python train.py --d_model=96 --n_kv_head=1 --d_mlp=256 --init="uniform" --init_std_o=0.0133 --init_std_up=0.073 --decay_fraction=0.611 --final_lr_fraction=0.05 --steps=4865 --dataset="wikipedia_en"
Each number is 128 + 32 x the weight over its row's rms, rounded and kept within 0 to 255. Layers, rows and columns count from 0. The size above them is the row's rms in percent of the matrix's.

# layer 12 attention output, 96x96, rms 1.02, rows 0-63, columns 0-47
size [ 74  94 107 106 108 114 117 113  92 101  92 110  79  86  93  88  87 131  92  89  87 104  95 110 111 115  94 113 110 114  72 107 104 100  99  98 105 100  88  92  99 146 101 106  90  73  97  97  89  79  99  98  96  82 100  89 105  75  92 127  83  83 125  79]
[[139  82 147  86 100 104 113 209 139 156 107 170 185 106 203  89 112 135  95 102 148 148  70 101 141  56  57 194 161 123  65 156 135 120 100 133 159 114 127  86 161 123 132  74 130 117 131 167]
 [145  98 154 120 102 150 161 122 220 126 183  83 136 112 104 158  84  99  79 195 102  98 165 134 135 110 120 126 120 119 123 255  88 102 111 147 139 117  99 119  84 185  88 133 144 175 141  60]
 [ 71 149 102 150 130 115 200 156 143 105 156 144 169 129 100 145 154  81 188 185 109 214 124  49 213  87 135 151 124 148 104 171 189 112 119 123 160 132 107 102 136 107 135  81 115 165 133 106]
 [185  91  60 130 109  96  65 157 131 148 113 171 236 171  98 105 106  61 160 123 108 181 118 118 168 194 174 147 173 100  97 176 117 132 128 144 152 161 187 118 114  59 122 102  81 154 148 151]
 [120 172 124 120 131 119  49  79 130 101 114 188 190 168 101 189 102 228 177  82 182 123  45 166  91 128 109 161 202  85 116 198 120  61 147 115 139 162 139 126 145 130 161 116  98 131 139  99]
 [108 200 138 130 169 205 140 105  76  92  88 239 186 168 140  99  60 114  85  78 155 127 110 163 124 145 107  85 105 182 179 127 141  62 116 125 107 118 130 117 140 145 123  94  91 138 116 164]
 [100 155 108  72 123 149 110 105 197 212 154  64  99  86  97 122  56 107  83 172 129 121 191  92 193 107  96  65  89 130  75  16 172  95 128 165 117 127 137 133 113  77 130 134 120 140 159 117]
 [118 111  65 130 169 123 101 121 157 135 123 140  60 132 122  91 101 173  42 109 190  92  23 166 105  49 105 182 105 183 123 156  92 143 154 129  96 159 128 105 108 126 165 135 168 154 167 149]
 [186  79  96 112  59 176 212 155 156 111  61 108 154  67 124  99 172 115 177 126 106 146 113 112 202  74 158  97 182 125  50 113 143 171 122 141 167 139  95 122 143 144 180 105 128 172 128 132]
 [119 124 184 174  83 154 165 152 114 115 136 126 170 104 213 139 116 188 227 149 176 170  57 207 129  97  71  56  89 100 166 191 121 115 103 110 164 104 170 145 134 171 129 100  99 136  77 124]
 [144 131  93 133  57 164 130  49 191 194 142 145 156 120  62 126 136 164  72 150 166  95 121 162  43  67 148  92 198  84 133 114  90 124 142 153 143 148 104 185  98  99  98 150 116 179 172  84]
 [179  93 120  81  40 126  81 198 188 144 107 101 197 164 114 175 140 131 139 108  40 130  55 151  97 159 150 166 160 127 143 184  84 169 152 163 183 126 159  94  89 129 128 143 108 130 137  77]
 [ 79 153 162 109 146  70 141 213 170  77 146  75  13 175  75  81 111 111 109 126 201 117  62 104 116 122  76 146 114 168 157 155 159 182 119 124  82 126 107 111 106 116 123 125 157  72 164 146]
 [192 192 166 175  72 180  73 137 109 131 135 163  52 114 169 163 187 131 199 123 194  94 170 152 118 188 100  90 140 105  72 124  77  72 130  55 164 115 151  95 105 123 104 137 146 103 155 113]
 [143 139 120 106 159 115  97  49 141 133  77 141  88 136  99 178  39 121 123 141 129 107  97 101 115  55  73 209  58 173 111  80 148 150 130 146 116 141 182 178 155 127 140 136 152  95 136 154]
 [118 110 129 142 168  92 121 107  50  56  88  40 129 196 191 135 133 198  97 128 150 142  92 110 134  93 126  77 232 107  88 102 118 135 123 110 102 162 147 154 170 194 158 163 148 117 106 121]
 [ 87 120 145 106 194 110 148 148  34  96 143  85 134  65 105 199  82 142 142 126   4 133  74 164 100 108 110 119 165 150  74 108 146 133 134 168  86 138 113 112 160 167 111 134 148 119 118  94]
 [137 100 129  89 171 112  52 179 139 124 111  88 119 177 100 133 131 165 208 146  80 166 134 143 137 113  89  67  47 202 187 129 132 125 111 146 111 132 158  95 132 156 118 140 177 114 105 125]
 [173 102  81 108 152 128  79 177 136 168  97 156 151 119 203 101 123 135 170 170 140 108  65 125 134 124 186 189 163 149  91   0  78 168 161 134 137 130 150  94 133  75 165  94 129 118 105 144]
 [133  49  73 147  81 153  86 132 131 135  90  76 132  76 183 212 149 122 184 202  90  81 108  49  97 136 120  89 133 125  97  68 122 155 123  74 193 112 178 113 145 110 178 170 105 164  96 119]
 [142 171 141 133 160 139 169   7  67  94 138  67 137 127 164 229 115 176  46 170 115 108 186 107 122 115 102  59 166 102 164 175 125 115 142 128  96 147 110 173 149 149 160 175 120 141 101  78]
 [ 79 103 187 119  86  31  86 168  95 163 173 116  91 146 123  83 124 127 107 127 174 118 190 137 120 129   3 171 131  79 133 131 179 117  95 136 158 171 153 138 155  91 116  98 136 121  97 131]
 [155 146  69  99 120  87  44 139  92 108 139 254 182 168  67 102  88 137  82 103 168  85 167  81 129 129 221 102  94 110 107 162 124 120 177 120  97 153 143 122 144 147 108  80  87 138 195  95]
 [125 111  98 145  83  89 143 145  49 134 142  64 115 135 130 116 181  42 139 186 231 155 121 126 179 141 125  67 177 139 147 154 126 160 136  75 131 154  98  94 159  93 161 184 148 141 153 121]
 [152  37  50 255 166 163 116  55 110 130 151 106  97 161 167 118 154 162 113 122 179 158 105 107 154  69  93 179  82 140 100 136  87 165 150  76  95 114 143 169 164 110 112 163 133 125  86 152]
 [112 115 133 198  96 226 134 155 159 131 145 156 125 129  89 105  99 121 170  66 134 150  70  41 188  73  71 150 188 178 142  99 137 145 120 107 143  54 114  83 107 102 101 131 132 138 169 133]
 [127 102 136  91  91 164  85 157 161  77 122 129 142 141 167 143  57 155 154 112 123 174 159 118 183  85 131 164 208  75 137  45 182 158 131 145 188 112 160 108 125 164 112 121 123  61 148 105]
 [163 106 165  67 157  98  92 113 116 122 182 211  56 123  94  93 158  83 104 125 107  82  58 189 180 228 115 126 166 100 163 125  73 133 141 132 126 158 127 115 112 133 114 116 175 134 159 135]
 [147  67 138 149  57  65 145 105  48 170 145 126 177 136 113 183 185  81 117  40 112 196 118 150 118 208  70 170  85 201 158 157 105 142 167 115 140 137 102 144 169 101 104 101  97 120 117 108]
 [122 222 109 154 218  18 146  94 138 145  86 148 207 173  85 132 137 114 163 109  89 168 101 105 160 100 158 130  99 162 126  96 139  83 152 132  52 171 109 176  99  89 163 127  96 118 142 145]
 [174 117  55 104 136 187  89 167 193 135 173  84 140 125  73 143 213 138 141 181 110 160 148 105 146 147  67 100 156 147  86 123  84 101 175 180 103 101 106  95  99 112 134 155 121 128 188  90]
 [122 130 165 101 119 154 110  61 153 171  50 104 113 164 243 130  62 134  94 160 110 146 122 197 129 114  59 142 125 221 176 163 161 116 175 120 125 113 148 152 101 120 183 125 116 113  93 122]
 [167  77 141  96 128 152 106  55 128  90  94 135 104  75  58 165 179 177  64 148 102 129  92 113 152 168 143  64 144 120 124 167  94 147 133 106 117 128 127 151 107 118 161 170 141 184 200 128]
 [100 171 131 157 177 102 163  85 161 178 125 171  63 148 109 146  82 108  64 147 157 149 196 116 142 240 116 209 116 123 175 101 156 110 139 117 104 188  91 130 120  97 161 111 156 155 120  97]
 [147 137 122 122 103 147  99 178 110 192 156  52  96 182 204 153 115 129 223 177 220  85 170 188 125 104  82 119 152 105  60 115 127 123 107 143 129  91 167  90 152 103 108 157 128 105  70 107]
 [150 229 175 138 129 131 144 139  95 158 102 140 158  64 142  77 168 132 206 126 133  66 138 117 113 151  38 112  51 132 124 140 113  66 120 124 145 129 139 138 137 166 133  85  88 154 101 191]
 [ 73 112 140  58 118 171 105 132 188 103 173  38 176  27 194  82 124 157  57 151 138 123 105 176 131  82 108 138 193 138 109 122 139 130 127 155 120  88 141 126  95 107  82 184  94 202 111 158]
 [153 119  74 169 159 101 120 106 151 138 175 168 119 196 211 128 159 105  56 182 100 189 132 128  66 165  99  13 117 105 178 164  75 102 152  99  88 152 147 131 129 116  90 146 119 137  88 136]
 [ 59 142 206 157 137 134 182 139  25 139 147 112  80  95 135 144 127 172 152 185  90  89  77  82  90 232 130 125 145 133 145 130 144 119 114 127 103 117  72  89 150 110 148 137 124 152 119 121]
 [ 95 132 214 221 156 143 166  98 170  48 156 147 125  95 199 108 173 101 103 183 101 175 100 120 165 146 116 156  86 167 106 121 117 151  80  46  88 151 128 135 103 178  82  95 118 169  95 138]
 [ 96 128 150 143 231  98 158  75 178 138 114 155 118  94  97 117 150 140 123 196 168 119 105  71 207 152 155 120 171 158 138 104 156 144  82  99  84 144  95 189 111  70 147 113 116 160 155 131]
 [ 81 102  59 187 139  17  72 114 205 144 147 162 143  99 128 141 166 139 129  64 162 159 203 185 110 123  86 162 162  58 139 136 110 138 152  95 128 183 155 130 122 128 133 117 111 159 146 100]
 [140 133 114 107 208 104  70 108 131 123  73  86 189 157 148 141  50 131  74 172 115  93 192  45 175 108 163 169 234 118 177  71 141 131 139 123 125 165 133 150  98 137 162 130 135 110 100  99]
 [ 72 133 104  73 120 101 120 115 134 116 187  93 175 107  60 122 152 192 132 118 210 151 110 170 157  23  66  97 135  75  74 114 171 124 152 189 114  91 125 135 156 124 129 107  99 121 156 106]
 [147  31 148 151 103  52 150 196  95 117 155 141 108 122  84 146 126 115 107 119 119 149 108 108   0 166  64 115  88 157  50 147 126 175 141 132 128 139 120 130 173 123 104 136 129 109 141 142]
 [149  70  82  85 123 164 124 111  81 157 168 180 129 122 133  67 101  73 165  76 155 141 175 167 132 206 129  93 103 109 138 144  73 124 135 128 121 119 102 145  87  69  42  97  91 130 165 118]
 [179 120 118 195 130 135 155 110 143  78  55  87 166 204 156 125 157  31 214  86 153 129 160 173 184  37 202  86  99 144 141 147 122 123 108 116 140 153 123 136 135 133 145 153 118  91 116 106]
 [ 71 158  99  77 105 182 138 208  69 179 198  98 133 103  58 120 160 129 109 155 117  88  72 197 136  75 153 125 120 139  52 111 173 116 119 163 152  98 114 130 148  96 107 144 137 153 169 163]
 [ 75 110 161 195 168 216 100  97  83  92  77 163  91 146  78 113 160 138 104 126 179 217 123 124 148 134  75 151 191 131  94  59 200 132 128 109 125  82 144 108 156 139 154 128 137 119 130 142]
 [105 117 201 164 150 109 141 194  52 111  68 110 169 193  75 161 212  88 101  87  63 151 110  90 123 165  81 164 123 109 163 146 165 105 102 110  96 137 112  75 151 123 130 121 119 101 132  64]
 [201 113 150  88  67 112 131  44 132 130 101 136  30 111  94 159  80 102 176  98 213  93 179 143  94  94 191 188 113 120 102 152 106 151 115 179 142 126  87 164 100 152 126 119 178 106 133 110]
 [155 138 108  75 169  28 178 120 185 140  58 138 163 146 140 108 137 122 243 146 121 116  96 172 199 144 106 101 127 100  97  84 119 139 155 163 102 173  92 136  72 119 171 158 112  63 136 171]
 [138 102  88 144 145 154 120  78 144 112 109 152 119 103 142 198  71 160 140  77 131 164 186  96 100 169 118  61   0 103  50  87 128 105 119 138 109 105 155 129 167 178 122  93 131 126  75  94]
 [138 117  92  97 160 180  61 192 192 178 118  70 100  98 144 142  52 142 182 183  32 203  95 163 102 141  73 148 175 140 140 142  91 121 109 135 132 133 146 101  82 116 117 113 124  97 154 125]
 [ 88 134 141  81 142 110 141 156 183 158 109 167 184 148 226  98  91  77 107 135  38  95 147 128 153 122 136  67 163 178 163 203 171 100 144 148 126 133 102 125  95 105 181 107 116 102  66 136]
 [170  70 182  63 112 129 147  93  90 131  43 200  42  51 135  70 102  95 129  57  87 134 159 122 154 157 181 108 151 119 106 169  80 136 117 156 105 106 102 154 168 148 162  93 164 138 130 185]
 [142 170 106 103 100 107 220 111  31 141 151  77 202 135 123  68 144 112  97 169 200  68 103  51  70 125 196 130 149  94 125 101 115 139 119 184 138 135  43 147 128 114 105 163  79 125 128 142]
 [ 42 135 126 155 126 188 183 151 121  67 191 160 194 122 102 143  72 178 111 137 131 136  41 112  60 107 108  66 153 145 157 123 131 117 119 125 147  78 104 125 169 117 108  92  94 102 177 159]
 [177 174 209 152 162 179 135  99 119 110 158 169 150 113  79 208 131 133 248  82 131 158 132 128 150 141 132 132 210  79 139 115  82 176 103  86  86  94  92 127 165 103 119 113 137 150 131 107]
 [107 176 110 211 128 151 169 147 117  75  63 143  45 113 101 111 111 123 167 171 122 147 142 148 100 102 255 150  90 149 113 105 177 138 132  75 112 125 134 121 135 189 160 134 163 125 128 124]
 [ 73 164  65 106 111 124 113 175 122 124 204 146 131 118 151  96 150 136 212 130 149 120 147  96  86 201 187 153  42 128 111  90 172 102 162 141 125 109 137  92 147 126  78 109  85 131  57 148]
 [112  49  35 130 134  72 151 147 131 130 102 118 118  56 204  93  95 125  86 145 167 131 133 137 116 112 179  73 140 178 176  50 149 149 172 121 134 168  91 109 165  95 136 139 131 168  52 144]
 [177 112 202 167 139 123 117 121 163 150 137 115 185 109  93 159 185 110  99 107  81  55 131  66 151 131 186 205 111 118 247 112 112 156  90 109 190 156 142 144 117 141 116 114 122 110 148 132]
 [159 166 176  26 140 178  81 172 181  63 190 150 109 151 149 166 173 124 130 137  78 122 109  92 160 146 185 141 133  97 110 147 104 137 102 163 160  99 160  70 111 186  98  71 140  85 148 110]]